Each number is 128 + 32 x the weight over its row's rms, rounded and kept within 0 to 255. Layers, rows and columns count from 0. The size above them is the row's rms in percent of the matrix's.

# layer 2 MLP down (transposed), 256x64, rms 0.188, rows 186-238, columns 0-63
size [133  46 135 141  60 127  36 121 114  26 106 128 144 159 124 125  52 164 116  26  43  36  32  45  26  39  23  44 125 136 135 138  38 122 131 133 109 128 138 130 132 111 104 121  22  50 113  38  48 117  27  28 131]
[[118 161 137 159 187 101 130  89 164 125 170 114 130  57 141 142 157 127  93 118 131 140 140 125 114 110 147 155 102 113  94 137 175  87 143 172 143  89  95 118 141  70 134  92 129 103 152 139 129 151 132 144 141 142 100 157  96 217  10 120 105 114 106 152]
 [112 137 162 135  90 174 107 108 115 118  69  86 125 130 132  82 161 137 126 152 216 154 163 114 154  91 139 117 118 114 158 161 107 161 136 123  51 191  78 147 106 166 106 156 145 139  75  92 105 112 122 155  97  93 124  80 139 162 138 155 119  56 137 111]
 [126 106 122 194 169 134 147 112 112 132  91 152  60 123 141 158 143  89 164 159 119 107 188 142 159 118 101 201 162  96 178 202  79  89  93 127 123 153 129 140 148 102 120  83 109 134 118 110  79 130 150 140 101 147 150  92  94 156 106 169 100 150 127  68]
 [120 128 137 154 131 174 139 134  96 147 161 120 136 131 108  26 176 115 151 118 112 128 219 146 145 171 105 150 130  47 115 181 146 153 154  91 111  85 101 133 114  81 103 145 164 176 150 132 133 101 118  94 112 144  88 167 128 117 155 107  72 146 114 105]
 [ 91  96 135 118 161 136 108 112 109 118 116 110  68 149 143 146 100 154  83 122 152 147 101 158 119  68 145  88 147 128 133 127 132 121 186  87 170 153  62 197 184 116  98 103  78 139 152  75  96 120 166 143 113  61 124 155 151 200 126 155 126 141 141  98]
 [109 107 199 126 127 102 154 140 132 162 119 156  64  97 131 202 110 126 106 118 143 113 148 121 186 137 149 115 170 152 139 174 143 134  99 167 157 116  98 132 163 117  51  88  74 105  84 164 147 113 159 121  52  93 139 112  98 125 164 135 104 121 163  81]
 [151 161 118  96  68  78 140 132 118 160 142  58 123 155 131 138 103 143 209 115 126 164 148 125 167 174 139 139 177 122 162 104 114 156 122 139 102 161  83  68 102  79 101 147 120 136 163 213 129 153 157 101 100  89 115  98 129 125 180 124 129 102 147  89]
 [152 121 161 150  53 150 138 167 189 147 109 105 121 112 101 129 113 155 117 126 153 132 100 134 134 100 169 145 114 108  65 171 143 141  72  88  91 116 112 173 184 117  55 159 144  86 103  98  66 156  89 130 181 154 144 150  92 101 108 131  98 139 150 166]
 [ 51 169 151 124 115 192 119  96  92 175  94 111 125 144 133 131 144 119  88 137 175 168 145 108 191  86 108 100 146 126 202 123 159 145  72  95 123 125 125 134 188 110 109 143 105 132 140  76 111 154  91 161 117 110 117 133 111 216 118 138  98 117 133 105]
 [132 172 118 149 126 164 118 104 161 159 103 140 138 102 156 119  74 146 114 113 112 142 151 160 119 122 131  76 209  73 217 104 145 126 133 123  93 139 109  84 125  97  54 118 117 138 119 109  94  95  90 107 112 144 110 132 130 230 109 119 159 137 172 141]
 [137 118 150  90  53 180 152 123 193 121 148 130 137 138  97  51 120 118 108 137 164 175 118 100  77 117 146  94 132 124 187 109 169 166 105  57 112 122 147 174 117 132 140 120 143 129 147  89 111 167 128 160 114 127 113  51 133 164 153 172  78 117 127 128]
 [ 93 118 140 130 144 120 130 104 139 140 136 174  94 114 123 122 105 119 117 141 160 157 156 157 134  94 138 160 120 151 212 109 139 137 142  96  63 140 151 188 134  61  47 171  78 116 147 149 100 154 109 107 140 143 168 137  78 217 137 111  82 111 109 107]
 [116 126  90 129 120 155  84 110  63 129 120 139 147 173  94 100 119  88  87 106 145 176 138 123 147 149 150 144 142 105 101  81 172 128 111  80 122 177 172 117 160 171  97 150  89 103 143 205 132 166  83 146  99 138 131 167 156 118 125  54 143 130 202 142]
 [144  92  86 140 106 108 102 178  95  95 100 135 128 133 155 114 111 142 149 185 147 135 235  94 166  95 159 172 140 130  83  81  69  67 140 148 112  96  61 109 137 129 169 105 146 139 135 146 106 142 178 121 122  96 156 138 141 173 131 149  82 121 130 137]
 [140 159  67 141 193 138 132 119 114 148 132 109 107 123 127 112 111 101 113 180  99 160 155  85 130 154  73 153 104 156 229 120 160 114 127 115  69 107 111 147 110 134 133 169  83  95 135 105 135 129 136 123 125 166 127 137  84 233 114 119 150 109 178 130]
 [122 129  88 108 105  61  71 103 125 167 117 107 125 169 106 135 125 114 203 151 173 171 152 185  89 110  89 175 132 123 225 157 104  94 137 137 147 166 161 148  93 122  84 124  90 113 132 106 110 157 117  95 149 144 114 120 122 199 130 132  92 126 140 118]
 [142 105 167 119 108  32 147 156 177 104 134 119 186 130 110 167 138 132 158 105 137 176 141  92 104 123 145 148 107  54 107 172 118 146 134  78 132 107 128 108 129 141 104 130 123  47 155 146 104  56 158 112 103 202 141 144 171 136 120 120 135  99 127 148]
 [107 137 127 142  84 185  95  91  81 153 128 133 162 154 116 126 156 120 119 133 159  85 114 103  81  90 120 163 151 146 153 151 123 126 131 109 137 114 109 140 113 126  32 123 140 129 185 132 130 173 153 183 130 146 156 142  44  46 177  94  99 156 154 131]
 [ 98 131 155 133 140  81 160  89  98 202 179 125 130  78 123 111 170 151 123 106 176 122 228 156 117 142 148 103 142 125 178 109  62 123 111  73 107  73  99 175 122 103 134 126 162 125 132 157 113 129 134 161 100  96 156 136 108 143 120 107 181  84 131 133]
 [119 133 163 144 157 124 104 129 108 185 159 186 113 148 162 206 149 135 142  97 110 162 171  54 136  68 123 142 158 124 104 143 141 124 107 125 155 140 119 176 120 101 124  82  83 108  93 141 120  95  83 118 121 116 155 217  97 144 124 100 118  83 171  82]
 [103 159 133  99 172 128 189 149 117 154  84 130 145 134 110 106 140 110  98 109 203 163 121 131 100 100 121 130  85 120  79 155 133 159 151 111 128 110 135 142  89 128 155 140 157 137 219 150 133 111 134  50 173 119 126 198 103 158  65 141 134 102  83  89]
 [131 119 212 130 147 123  97  71  56 164 141 166 167 157 121 119 117  98 158  58 169 167 149 155 115  79 149 107 138  96 103 128 127 107 108 110 148 160 181 124 105 101 127 132 167 116  99  90 131 162 115 139 150 180 143  93  82 164  72 122 110 110 178 114]
 [ 86 165 113 146 177 107 194 104 133 140 143 152 130 129 128 162 153 148 169 114 111 141 120 148 127 154  98 126 183 136 106  72  49 108  39 127 121 139 134 169 118  92 103 107 137 122 146 138 121 161 168 106 110  87  80 166 159 222 108 115 140 138 116 149]
 [133 158 139 129  93 151 157 167 191 114 114 160 169  72 107 121 116 189 173 118 165 157 128 152 123 116 114 164 112 110 117 170  78  93  88  96  96 127  82  68  83 125  32 144 104 144 120 109 123 105 129 138 167 171  94 140 134 142  84 107 135  94 113 167]
 [118 171 140 153  99  90 126 103 134  86 125 127 163 128  94  81 119 144 118 150  89 228 160 139  95 139 152 109 102  72 182  98 124 167 105 124 127 128 121 167 124 115  69 133 123 122 123 123 149 112 149  91 137 164 135 199 147 210 182 123  79 157 120 114]
 [123  99 130  78  65  98 176  68 127 127 171 173 145 120 147 161  90 130 116 141 194 128 187 152  96 144  92 103 104 163 114 150 103 139 155 102 148 165  64 122 136  93 119 130 152 136 151 176 165 137 159 199  85 121 149 112 163 158 108 126  71 146 128 102]
 [121  73 148 148 106 126 164 119 172 121  86 156 134  75 117 115 103 115 177 153 145 213 153 101 107 146 117  97 138 104 131 121  92 142 100  64  75 137 207 159 122 139 113 117 131 124 175 104 119 117 214  70 154 116 145 158 128 126 126  77 116 144 109 156]
 [147 165  94 110 151 115 149 125 135  79 126 158 137 114  96  91 101 129 115 131 149 122 110  83  92 105  91 131 150 104 149 102 123 159 130  66  15 113 146 154 107 113 163 139 166 124 202 105 189 129 181 160 189 134 157 187 124 146 122 160 116 114 107 139]
 [ 83 137 155 135  87 120 166 148 179  64 122  95 110 136 100 113 127 122 152 181 174 125 158 158 115  94 119  96 142 104  49 193 127 123 104  89 141 142 136 123 161 102  57 113 105 121 119 103 120 120 182 163 201 124 143 169  87 126 113 117 178 146 167 114]
 [161 153  99 114 124  69 126 177 125 161 118 133 185 163 100 133  96 134 104 149 136 113 189 116 142 131 106 149 117  99 170 130 146 131 147  92   0  97 122 136 104 121 100 117 167 121 208 151 139 111 100 145 133 169 111 130 108 162 155 102  95 110 146 130]
 [ 84 101 208 109 170 144 116 141  78 130 167 132 126  80 164 158 164 177 181 131  94 180  73 146 128 116 163  93 144 128  97 155 137  91  73  96 116 142  97 148 132 115 151 111 100 112  71 120 178 130  66 152 136  85 125 128 114 156 150  98 168  90 139 141]
 [146 141 136 160 150 139 141  61 161 125 133 160 158 162 123 120 160 135 125 109  71 128  92  82  84 103 113 168 136 126 212 151 158 122 102 135 145 119  83 172 120 174 116 193 121  75 126 102 100 158 121 149  63 140 128 138  58 179  98  91 110 142 152 103]
 [148 134 142  86 118  39 134 137  94 134 136 125 138 165 147 124 157 104  94 111 138 125 121  98 139 113 142 143 127  98 118 169  94 174  90  60  45 127 120 163  57  69 104 102 118 146 126 137 154 167 110 170 130 193  85 168 122 177 166 106 133 124 123 142]
 [196 139  93  91 141 120 134 126  90 106 132 154 110  60  89 164 157 141 126 147 115 105 183 141 110 125 131 115 146 130 255 117 128 149 154 122 141 118 140 130 137 107 125 110  61 100 173 117 109 121  68 119  68 127 164 145 104 162 131 127 118 138 169 133]
 [116 153  55 146 121 178  91 114 139 171  96 158 126 141 102 129  51 181 110  84 118 129 155 165 127 123 104 133 127 104  98 149 170 160 118 131 148 141 145 169 116  90 105 133 115 118 173 130  81 164 119 121 148 115  69 122  94 205 198 105 121 101 171  85]
 [ 97 167 186 170 168 146 102  93 141 136 118 112 134 126 102 138 133 165 143  67 130 120 149 100 154  78  80 147 142 113 169 115 152 127 129 133  87 108 111 124 139  94  96 161 131 135  87 165 134 130 120 138 201 128 114 186  42 154 109  45  93 166 164 133]
 [142 151  77 111 128 169 114  71  67  92 162 105 148  59 142 177 132 129 173 121 133 129 128 148 147 153 150  99 155  78 155 136  84 145 135 130 116 123  94 130  94 103 152 100 160  97 117  95 123 183  96 187 111 119  72 144 172 208 121 111 139 166 172 126]
 [101 101 141 147 136 145 165 126 141 179 135 150  85 177 109 146 166  87 103 119 135 132 182  88 144  69  46 159 128 163 183 139 132  73 110 171 117 131  96 139 116 128  51 123 117 110 107  87 146 148 112 140 126 114 136 113 119 229 164 116 130 147 115 105]
 [168 174 154  76 142 128 107  91  90 137 171 123 151 114 122 128 138  55 117 153 119  53 137 160 122 147  69 142 115 172 134 122 131 105 158 165  86 181 116 140  74  95 111 150  89 159 130 181 155 135 147 141 102 150 107 142 125 171 100 185 148 124 121  52]
 [180  92 160 123 173 104 156 137 145  40 108 113 177 107 162  72  79 129 111 159 125 158 108 150 153 123 132 120 114 171 137 107 163 112 164 187 110  79  49 105 127 134 113 172  97 126 142 129 135 186 135  99 104 136 146 103 122  93 166  87 133  91 159 151]
 [110 119 124 154 143 153 118 117 114 144 145 147 125 186 134 137  92  66 140  83 174 159 145 165 124 114 134 110  69 146  94 134 147 118 106 101  75  57 133 164 187 122  99 142 123  97 145  69 184 121 122 133 222  94 139 152  77 136 155 116 107 156  94  97]
 [132 119 105 132 138 137 153 125 147 107 151 117 142 205 155 140  74  86 122 132 169 164 197 147 115 116  89 155 139  90 178 137 106 123 110 107  87  84 108 121 114 128  58  81  90 121 133  98 180 122 152 148 116 131  73 169 107 187 149  97 135 166 187  80]
 [159 154 123 137 129 133 163  48  96 112 113 166 128 151 114  84 123 114 110 105 135  92 165  94 148 138 161 185 148  96 141 171 135 161  91  69 124 115  66 126 166 114 117 154 164 115 127 109 137 151  57 125 134 158  44 130 143 144 160  75 139 125  99 191]
 [182 127 112 127 144 154  82 177 106  85 125 154 182 143 115 112 101 131 174 169 110 137 200  76 125  88  93  60 159 111  98 126 148 121  95 157 122 100  93 167 130  95 189  80 104  98 131 117 141 162 141 146 170  98 182 129 122  82 154 128 117 131  82 159]
 [128 135 152 105 148 133  72 160 135 155 155  93 132 162  87 118  75 204 115 121 171 109 115 112 145 110 169 146 134  90 155 124 202 122 154  60 104  94  93 163 122 112 110 141  94 104 152 174 149 120 155 160 116 215 100  96 105 188  99 118 114 129 146 118]
 [152 129 160  84 128 143  96 131 150 141  94 107 124 137 141 147 131  98 190 157 106 119 166 100 147  76 179 146 114 148  99  92 149 210 107 132 150 184  91 142 154 138 139 100 123 132  84 153 198 127  95 130 104 128 140 126  57 196 104  81  99 156 129  74]
 [107 151 168 173 110 148  91 164 211 186  98 110  93  95 107 165 146 179 109 187 117 116 176 100 142 127 103 158 147 145 172 136 129 125 122 119  77 115 101 108 164 108 153 148 124  91 104 109  90 166 140  91  91 141 106 177 139 177 135  77 109 104 161  79]
 [129 134 138 108 163  93  87  98  36  86 108 120 127 149 130 104 176  92 158 134 141 150 128 158  85  96 113  55 145 159 147 141 167 155 104 131  97 151 108 152 123 128 120 143 180  86 106 142 135  97 107 124 143 169 153 157 143 131 117 183 110  66 212 172]
 [126 100 129 125  90 179  99  80 101 112  90 153 131 134 126 127 110  79 146 165 157 147 205 124 159 114  81 102 159 132 140 209 144 164  67 117  72 175 173 113 148 141 123  95 142 125 153  94  77 172 146  74 167  95 127 117 146 163 117 162 119 105 109 126]
 [101 147 129 155 140 113 157 130 117  90 135 173  62 192 117 104  90  66 113 197 127 158 105 142 114  93 167 110 162 143 157 129  80 139 124 167  84  90 147 190  81 145 143 169  85  85 153 138 114 124 121 126 157 175  98 136 146  95  80  87  95 153 148 137]
 [134 145  86 133 146 101  81 133 107 127 136 120  69 155 163 106 177 126 115 134 110  59 173 136 121 166  70 161 149 131 150 189 154 104 186 187 163 117 142 101 143  98  49 135 104 171 102  80 178 134  97 151 100 106 116 123 123 186 126 153 128 119 126 106]
 [ 97 166 177 129 127 137 140 134 130 152 127 147 161 100 118 136  64 103 140 159 131 107 166 128  91 152 104 113 132  74 189  57 130 131  91 108 111 101  48 127 118 165  53 172  79 119  96 159 137 139 106 133 130 104  91 186 127 190 107 127 105 140  92 111]
 [184 106 125 118 141 192 121  82 126  97 155 102 162  85 106 150 165 193 143 143 138 116 134  80  67 156 134 120 116 124 151 138 109 157 139  85  59 104  75  91  81 158 113 124 117 129 153 191 183 120 168 106 202 118 108 120 107 149 132 147  96 118 130 151]]
# layer 2 MLP up, 256x64, rms 0.202, rows 187-238, columns 0-63
size [ 53 136 135  67 131  40 123 124  37 120 133 134 132 129 128  53 152 119  43  50  48  37  48  41  53  42  53 128 120 118 130  45 117 131 123 118 127 127 129 133 110 101 113  39  59 114  46  55 123  40  39 124]
[[134 103 149 141 113  93 112 142 143 159 128 108 105 137 134 182  97 180 135 119  84 164  98 136 101 165 137 104 121 177 131 143  73  84 133 159 143 128 158  78 149  61 160 159 132 146  78 144 138 151  91 105 117 142 161 102 135  74 170 167 214  86 151 189]
 [169 139 168 208  96  84 141 107 146 131  99 165  67 157 186 157 131 104 146 139 162  99 124 196 150 185 116 102  55 141  98 168 122 107 165 157 157 121 122 113 145 105 178 118 100 173 115 158  91  83  95 140 115 134 153 143 129  86 105 118 142 113 104 106]
 [163  72 148 115  71 123 165 113 158 228 137 160  79 145 132  84 150 118 117 140 130 133 138 202  83 112  79 125 101 140 128  72 117 119  96 140 159 152 132  90 125 123 131 125 106 132 164 151 101  86 140 141 140 104 138 117 122 110 173 117 189 182  94 184]
 [143 104 105 112 117 117 111 115 152 189 188  80 125 165 112 142 151 146 145  94  70 156  78 170  99 129 116 158 103 153  29 152  98  74 127 178 166 130 125 118 117 142 176 170 121 124 144 187 143 132 134 113 100 113 129  88 103  89 149 144 189  97 143 131]
 [135  95 131  78 154 126  76 170 136 144 154 124  85 171 104 117 167 159 127 153 105  82 136 139 163 161 143 189 133 139 105 144 130  60 137 187 155  81 164 123  96 162 108 134 146  72  84 126 131 125 197 114 107  93 105 143 102  99 142 147 119  79 173 188]
 [170 161 126 117 101  54 100 121 127 162 146 109  94 168 111 124 116 159 138  93 130 132  83 198 141 150 121 146  81 162  73 117  74  57 133 163 174 125 145  84 102 118 168 128 151 154  75 180 113 135 110 105 124 115 159 124 111  88 151 142 202 104 115 137]
 [115  97 137 128  38 136 158 198 180 105 110  90 117 100 121 153  76 172 195  91 130 165 113 102 120  95 150 187  82 132  78 152 160 102  95 133 157 128 126 130 136 142 137 180 135 136 103 134  80 150  88 137 184 139 162 141 103 123  89 139 133 111 108 161]
 [105 128 148 132 106 118 101 139 170 161 111 133 119 120 107 167  94 138 150 147  54 110 126 129  79 165 112 219 107 160 117  85  70 137 163 146 116 140 176 124  60 173 130 139 134 155 161 117 133 123 174  68 153 123  81 138 109  99 142 107 153 145  60  88]
 [144 150 142 159 108  88 147 109 162 148 135 121 159 146 145 145 140 146 119  99  92 151  92 173  81 176 117 122  82 193 101 148 127  64 142 197 180 107 138  76 129 111 172 154 140 152  91 156 149 151 107 100 148  93 128 124 150  78 149 137 218  83 148 133]
 [ 88 134 128 182 144 102 132 124  74 188 121 154 158 115 173 231 112 178 168 144  71 142 112 108 140 117 103 150 108  89 120 106 121  99 142 176 142 141 114  99 121 168 130 123 121 138  95 167 113 126 127  94 122 130 152 191 116 139  95  53 179 164 107 124]
 [137  76 138 132 101 117 103 115 173 145 158 142  96 123 114  99 121 167 144 115 146 146 120 169  91 136 140 198  99 157 117  73  81 122 175 143 137  80 113 146 165  68 102 151 131  97  80 168  89 126 121 141 174  68 170 134 142 123 170  88 152  70  93 187]
 [127 102  86 117 117 124  92  82 128 178 106 158 145 120 176 165 116 119  80  91 116 189  97 174 115 131  92 106 148 137 120 136 127 127 140 148 141 151 194 104 100 134 119 152  69  80 123 129 103 148  72 199  91 130 129 135 187  90 162 116 143  98 160 203]
 [173 135  78 142 114  40 120  76 150 110  94 142  97 123 164 144 130 174 136 117 157 154 120 157 124  96 119 147 108 136  89  73  67 154 179 166 150 144 139  95 197 131 127 127 140 107  88 152 149 152 128 147 115 169 212  90 113  92 172 141 123 157 112 129]
 [161 165 149 138 111  86 130  90 112  92 143 126  77 148 163 208 107 157  81 102 150  96 116 114 101 147 171 146 124 147 125  87 121 118 130 170 123 119 113 106 155  82 147 116 184  93  75 179 155  82 110 165 119 185 161  82 106 125 127 153 164 160  96 190]
 [ 51  89  97 104  97 110  88 131 136 129 158  81 131 143 147 137  95  95 136  61 144 131 117 183 134 156 104 117 178 186 137 125 120 100 133 147 141 140 178 104  73  84 152 156 146 100 154 103 143 195 168 101 206 104 113  91 160 113 115 137 142 102 153 151]
 [ 89 106 117 112  96  64 124 122 167 152 124 133 156 144 129 128 149 129 138 112 125 148 103 171 137 151 148 141 104 123  99 153  93  61 166 186 174 116 123  78 111 100 153 163 117 116 102 160 120 117 126 125 109  90 153  63 155  62 154 189 215  90 160 163]
 [159  37 112 147  88 141  93 151 102 126 149  87 175 208 110 158 164 130 164 115 123  68  92 110 122 105 163 144 160 111 136 146 119  84 100 125 126 111 139  95 101 151 140 168 176 146 160 151 168 111 128 179 144 154 144 132  81 100 194 105 138  92 149 157]
 [ 80 153 170  92 143 103 127  91 123 180 182 134 200 124 119 129  80 186 139 123 118 131 151 131  97 194 148  87  84 137 108 104  98  87 134 114 126 118 132 138  48  71 128 121 198 135 130 154 114 113 126 134  84 110 167 160 146 110 190 148 148 114 105 126]
 [145 134 119 128  96  79  98 142 165 155 159 126 131 125 160 159 112 144 111  87 116  79  79 170 127 119 100 178  60 171  65  86  98  77 148 168 156 131 153  70 102 114 167 171 139 114  88 152 112 113 119 126 200 145 120 119 172  77 131 162 122  91 102 120]
 [146 101  92 113 121 106 118 116 166 151 137 125 124 144 131 178 106 157 131 101 114 105  85 140  64 188  71 164 113 129 114 129  62  84 145 135 164 107 142  78 108 114 174 136 125 147 112 172 110 114 130 103 114 111 149 120 150  83 128 149 239  79  68 118]
 [151 103 129 146 105 110  83 134 155 179 118 136 124 156 127 168 143 157 147 104 144 141  60 178  73 146 117 135 129 175 107 142 115  83 173 204 163 105 135  92  99  99 189 143 105 143 104 164 110 134 103 131 137 118 147  87 173  83 151 111 202  66 144 143]
 [129  95 120 135  92  72 133 159 177 177 168 113 108 136 155 135 127 180 138  88 101 146  52 156 112 123 115 149  93 174  98 126 131  78 161 193 159 113 185  97 109 121 159 140 141 128  69 154 108 140 135 111 146 120 153 101 150 104 138 173 217 123  98 115]
 [176 145 126 125  88  73 139 160 192 138 140 103 112 133 128 163 135  96 121 112 123 135  60 174 118 166 103 158 135 159  72 106 128  99 162 199 164 166 153  48 124 139 149 143 133 110 102 149 101 138 139  98 130 152 145  75 158  59 157 140 185 139 132 123]
 [163 109 104 128 105  87 130 116 164 164 130 125 147 144 122 149 138 125 163 133  61 146  69 162  88 158 105 120  91 142 117 113  99 109 161 248 183 134 125 100 138 142 160 167 152 118 132 163 126 128 160 104 161 126 168  96 164  54 137 124 185 114 104 128]
 [130  73 101 131  55  89 139  94 167 155 130 152 128 148 141 138 123 158 146 136  90 127 110 157  44 134 115 125 123 149  56 110 108  60 147 190 171 127 144  48 134  95 168 166 121 116  81 161 120  97 145 128 121 110 133 139 135 112 121 148 185 135 108 164]
 [167 104 132 139 129  70  93 132 125 146 137 115 109 163 130 171 142 126  48  75 125  92  44 153  89 142 126 162  78 145  99 129 132  79 151 172 127 150 167  62 111  99 156 132 120 150 131 162 136 148 131 143 144 121 144 116 164  69 123 121 188  64 106 146]
 [112 130 137 148  90  99 111 121 137 147 141 133 171 139 152 136 107 127 132  87 141 145  73 131  95 156 137 158  87 115  84 108 105  17 152 173 116 144 160  51  98 120 165 147 117 170 129 158 132 149 122 119 146 119 183 112 145  75 102 127 194  79  78 102]
 [ 65  97 102 136 126  99 111 179 127 111 150  95 110 157 131 115  69 142 108 138 140  97 121 184 106 149 159 133 146 114  59 129 134 125 133 126 215 206 171  67 125  95 121  85 101 112 115 125 130 120 194 187 171 141 154 121 103 112 156 114 161 128 145 134]
 [128 136 132 106 146  82 124 137 168 197 150 168 150 112 154 116  77 123 106 146 133 131 117 176 134 107  46  99 118 160 116 135 121 115 120 120 112  34 122 103 113 154 151 138  74  84 146 185 170 108  99 188 142 126 144 107 130  90 187 152 171 128 174 132]
 [ 91 111 100 104 127 109 129 136 145 154 142 114 127 118 153 134 153 124 111 168 108 177  87 170 130 148  82 148  64 148 110 117 161  44  95 108 178 141 160 115 156  94 208 168 148 168 104 176 144 168  94 125 111 176 116 100 114 101 101 164 171 129 182 152]
 [ 92  97 126 126  66 101 113 160 103 134 149  80 113 104 158 212 146 162 137 131 129 103  89 137 121 190  85 150  78 154 140  65 147 143 127 120 169 116 162 105 147 104 140 109 104 161  91 145 152  96 160 181 147 122 165  91 181 112 176 112 187 116 103 108]
 [147 141 154 164 121  93 138 110 180 152 138 119 112 136 122 199 108 133 139  72  96 115  92 168 123 171 141 143 108 161  83 119  79  73 151 182 146 164 135  58  86 122 170 139 129 128 100 167 126 146  99  89 152 131 170 136 147  67 151 141 174  70  85 143]
 [154 131  88 142 134 104  96 154 120 117 117  68 126  90 123 153 126 175 145 133  51  81 148 129 135 182 132 159 132 154 134 163  70  82 223 208 188 131 125  90  88 120 131 145 119 100 145 134  94 148 111 100 133 116 182 125 169 106 138 127 116 107 117 137]
 [138 144  80 109  79 121  80 178 139 117  82 125 172 185  90 187  72 201 124  68  95  90 122 141 118 202  93 150  91 141 110  88 141 132 137 127 148 141 142 117  88 152 129 151 138 158 151 164 108  94 140  82 133 126 116 153 139 126 178  98 142 123 138  80]
 [119 168  77 115 123  61 148 107 166 140 133 137 159 157 130 136 120 113 114 122 109  96  69 106 135 142 139 172 113 171 120 138 163  82 154 167 150 167 128  95 148 124 150 162  71 173  73 229 115 121 139  84 147 116 155  98 130 114 153  98 180 146  71 123]
 [115 139  97 134 136 104 130 144 153 148 165 123  92 187 164 128 136 118  91 109 128 176 115 127   7 117 124 147 127 165 122 127 135 130 131 131 125 135  93  90 169 127 151 189 121  90 115 134 117 147 203 153  64 185 116 175 138 128 169 136 117  77  96 166]
 [139 123  98 134 108 131 142 141 158 152 177 127  76 172 105 121 181 128  91 163 140 127 120 146 133  58 115 178 140 141  81 114  58  71 160 184 123 139 110 152 126 156 105  99 136 109  72 139 115 138 141 117 128 103 173 147 199 109 196 191 121  92 120 141]
 [184 147 124  86  89 129 130  66 116 165 135 128 147 153  66 163  96 138  99 139 101 126 115 128 126 142 165 107  98 186  89 152 161  75 164 184 100 171 107 150 180 104 149 180 118  95 164 159 142 110 102 121 145 100 114 113 169  84  89 176 139 153  75 113]
 [230 154 168 123 124  84  99  77 159 156 185 110 128 165 124 134 189 124 120 144 129 142 101 134 126  87 122  85 140 130  79 153 118 123 109 145 123 127 132  50 155 110 145 129 101 126 149 193 114 117  64  52  78 127 107 148 152 116 151 115 133 149 129 131]
 [ 84 114  95 138  80 118  97 179 153 102 136 153 124 191 173 162  85 133 154  52 140 106 119 115  78 164 152 107  74 162  97 120 140 107  96 107 150 137 130 123 126 165 145 179 142 156 143  87 194 114 114 107 196  88 177 124 122 137 130 126 141 144  66 133]
 [128 135 143 146 135 141 115 118 161  94 187  97 121 243 186 173  38 143 126  99 156 111 129 112  72 161 103 121 115 132 125 120 132 121 129 112 153  93 115  98 119 109  97  87 104 121  98 133 195  88 183 154 131 157 132 144 174 104 150 129 119 160 140 137]
 [111 122 141 169  94  70 124  96 198 100 125 187 101 154 112 130 121 204 135 117 163  94 102 114  78 178 125 103  83  89 112  98  71 101 140 175 222 135 134 107 101  96 159 109 143 144 143 138  81 130 155 104 149 143 137 106 127 126 166 129 117 106 146 102]
 [161  64 104 105 142 145  68 123 146 172 193 156 127 163 154  95 116  58 165 120 109 140  98 153  86 101  97 141 187 127 133 199 138 132 119 151 138 104 128 141 133 143 116 159  63 123 147 115 156 116 143 177 128 138  87 108  95  50 118 127 163 105  94 109]
 [148 131 137 140  73  84  71 124 161 151 153 132 128 155 123 144  98 123 145  83 117 138  46 175  90 141 136 133  85 144 131 124 143  77 179 230 171 143 162  76 130 113 147 142 105 142 128 136 120  83 104 118 114 157 176 132 157  65 125 135 159  87 140 117]
 [150 104 137 108 103  83 111 130 192 188 149 111 133 127 145 188 138 135 151 104 120 151  77 213 106 156  90 125  77 156  63 123  92 100 159 172 132 115 177  74 108 134 150 135 111 127 107 134  87 122 110  94 168 158 161 161 161  70 137 133 173 114 140 129]
 [189 141 125 128 111 111 140  99 137 181 161 142 149 122 102 193 112 135 109 159 154 155  71  93  72  79 130 134 119 158 103 115 112 116 161 126 164 116 116 113 110  80 129 110 177 104  60 166 183 154 189 117 142 142 110  80 186 110 162 124 114  80  97 170]
 [120 103 151 115 123  85 126 138 192 171 123 154 121 131  95 155 141 135 117 130 141 158  61 171 122 129  81 113 121 167 100 136 112  74 175 162 162  91 160  59 135  86 162 127 174 132  79 163 116 142 128 134 139 129 152  89 157  47 155 146 170 149 163 183]
 [140 151 108 135 105  55 115 115 153 124 138  84 147 153 123 137 132 161 146 133  92 175  77 185  95 126 141 105 147 146  99 157 122  81 170 167 151  95 149  55  89 102 132 102 169 140 118 201  93 138 146  97 125 137 155 106 205  61 149 135 151 105 122 151]
 [ 63 168 152 152  65 119 145 181 127  84 161 171  64 191 158 122  45 119 129 130 113  75 107 110 120 132 171  93 118 152 128 131 115 142 128 140 160 138 128 138  82 168 158 174  75 148 131 153 117 125 125 118 137 142 116 122 192 109  98  86 110 145 138 173]
 [150  96 137 115  83 119 112 132 134 139 125 112 125 128 112 145 120 118 128  50  80 150  82 138 109 153  89 139  84 139  89 130  58  52 171 195 109 142 134  89 118 106 127 145 128 124 106 149 127 134 128  92 146 141 160 116 122  62 184 142 221 110  83 111]
 [106 147 124 123 107 113 105 154 172 148 140  64 192 135 137 152 112 158 125 128 107 148  52 146 106 127 125 116 114 147  90 134 113  50 146 245 122 119 115  92 148 142 136 134 124 120 124 133 126  98  93 128 160 138 174  87 151  76 159 142 182 121  70 137]
 [180 158  85  94 140 171 108 167 149 112 172 105 111 124 114 150 161 127 138 132 124  82  82 115  84 161 115 106  72 191 130 151 103 127 120 127 108 113 119  93  88  97 112 164  90  99 153 186 105  92 120 158 145 228 134 148 142  70 104 146 111 155 141 171]]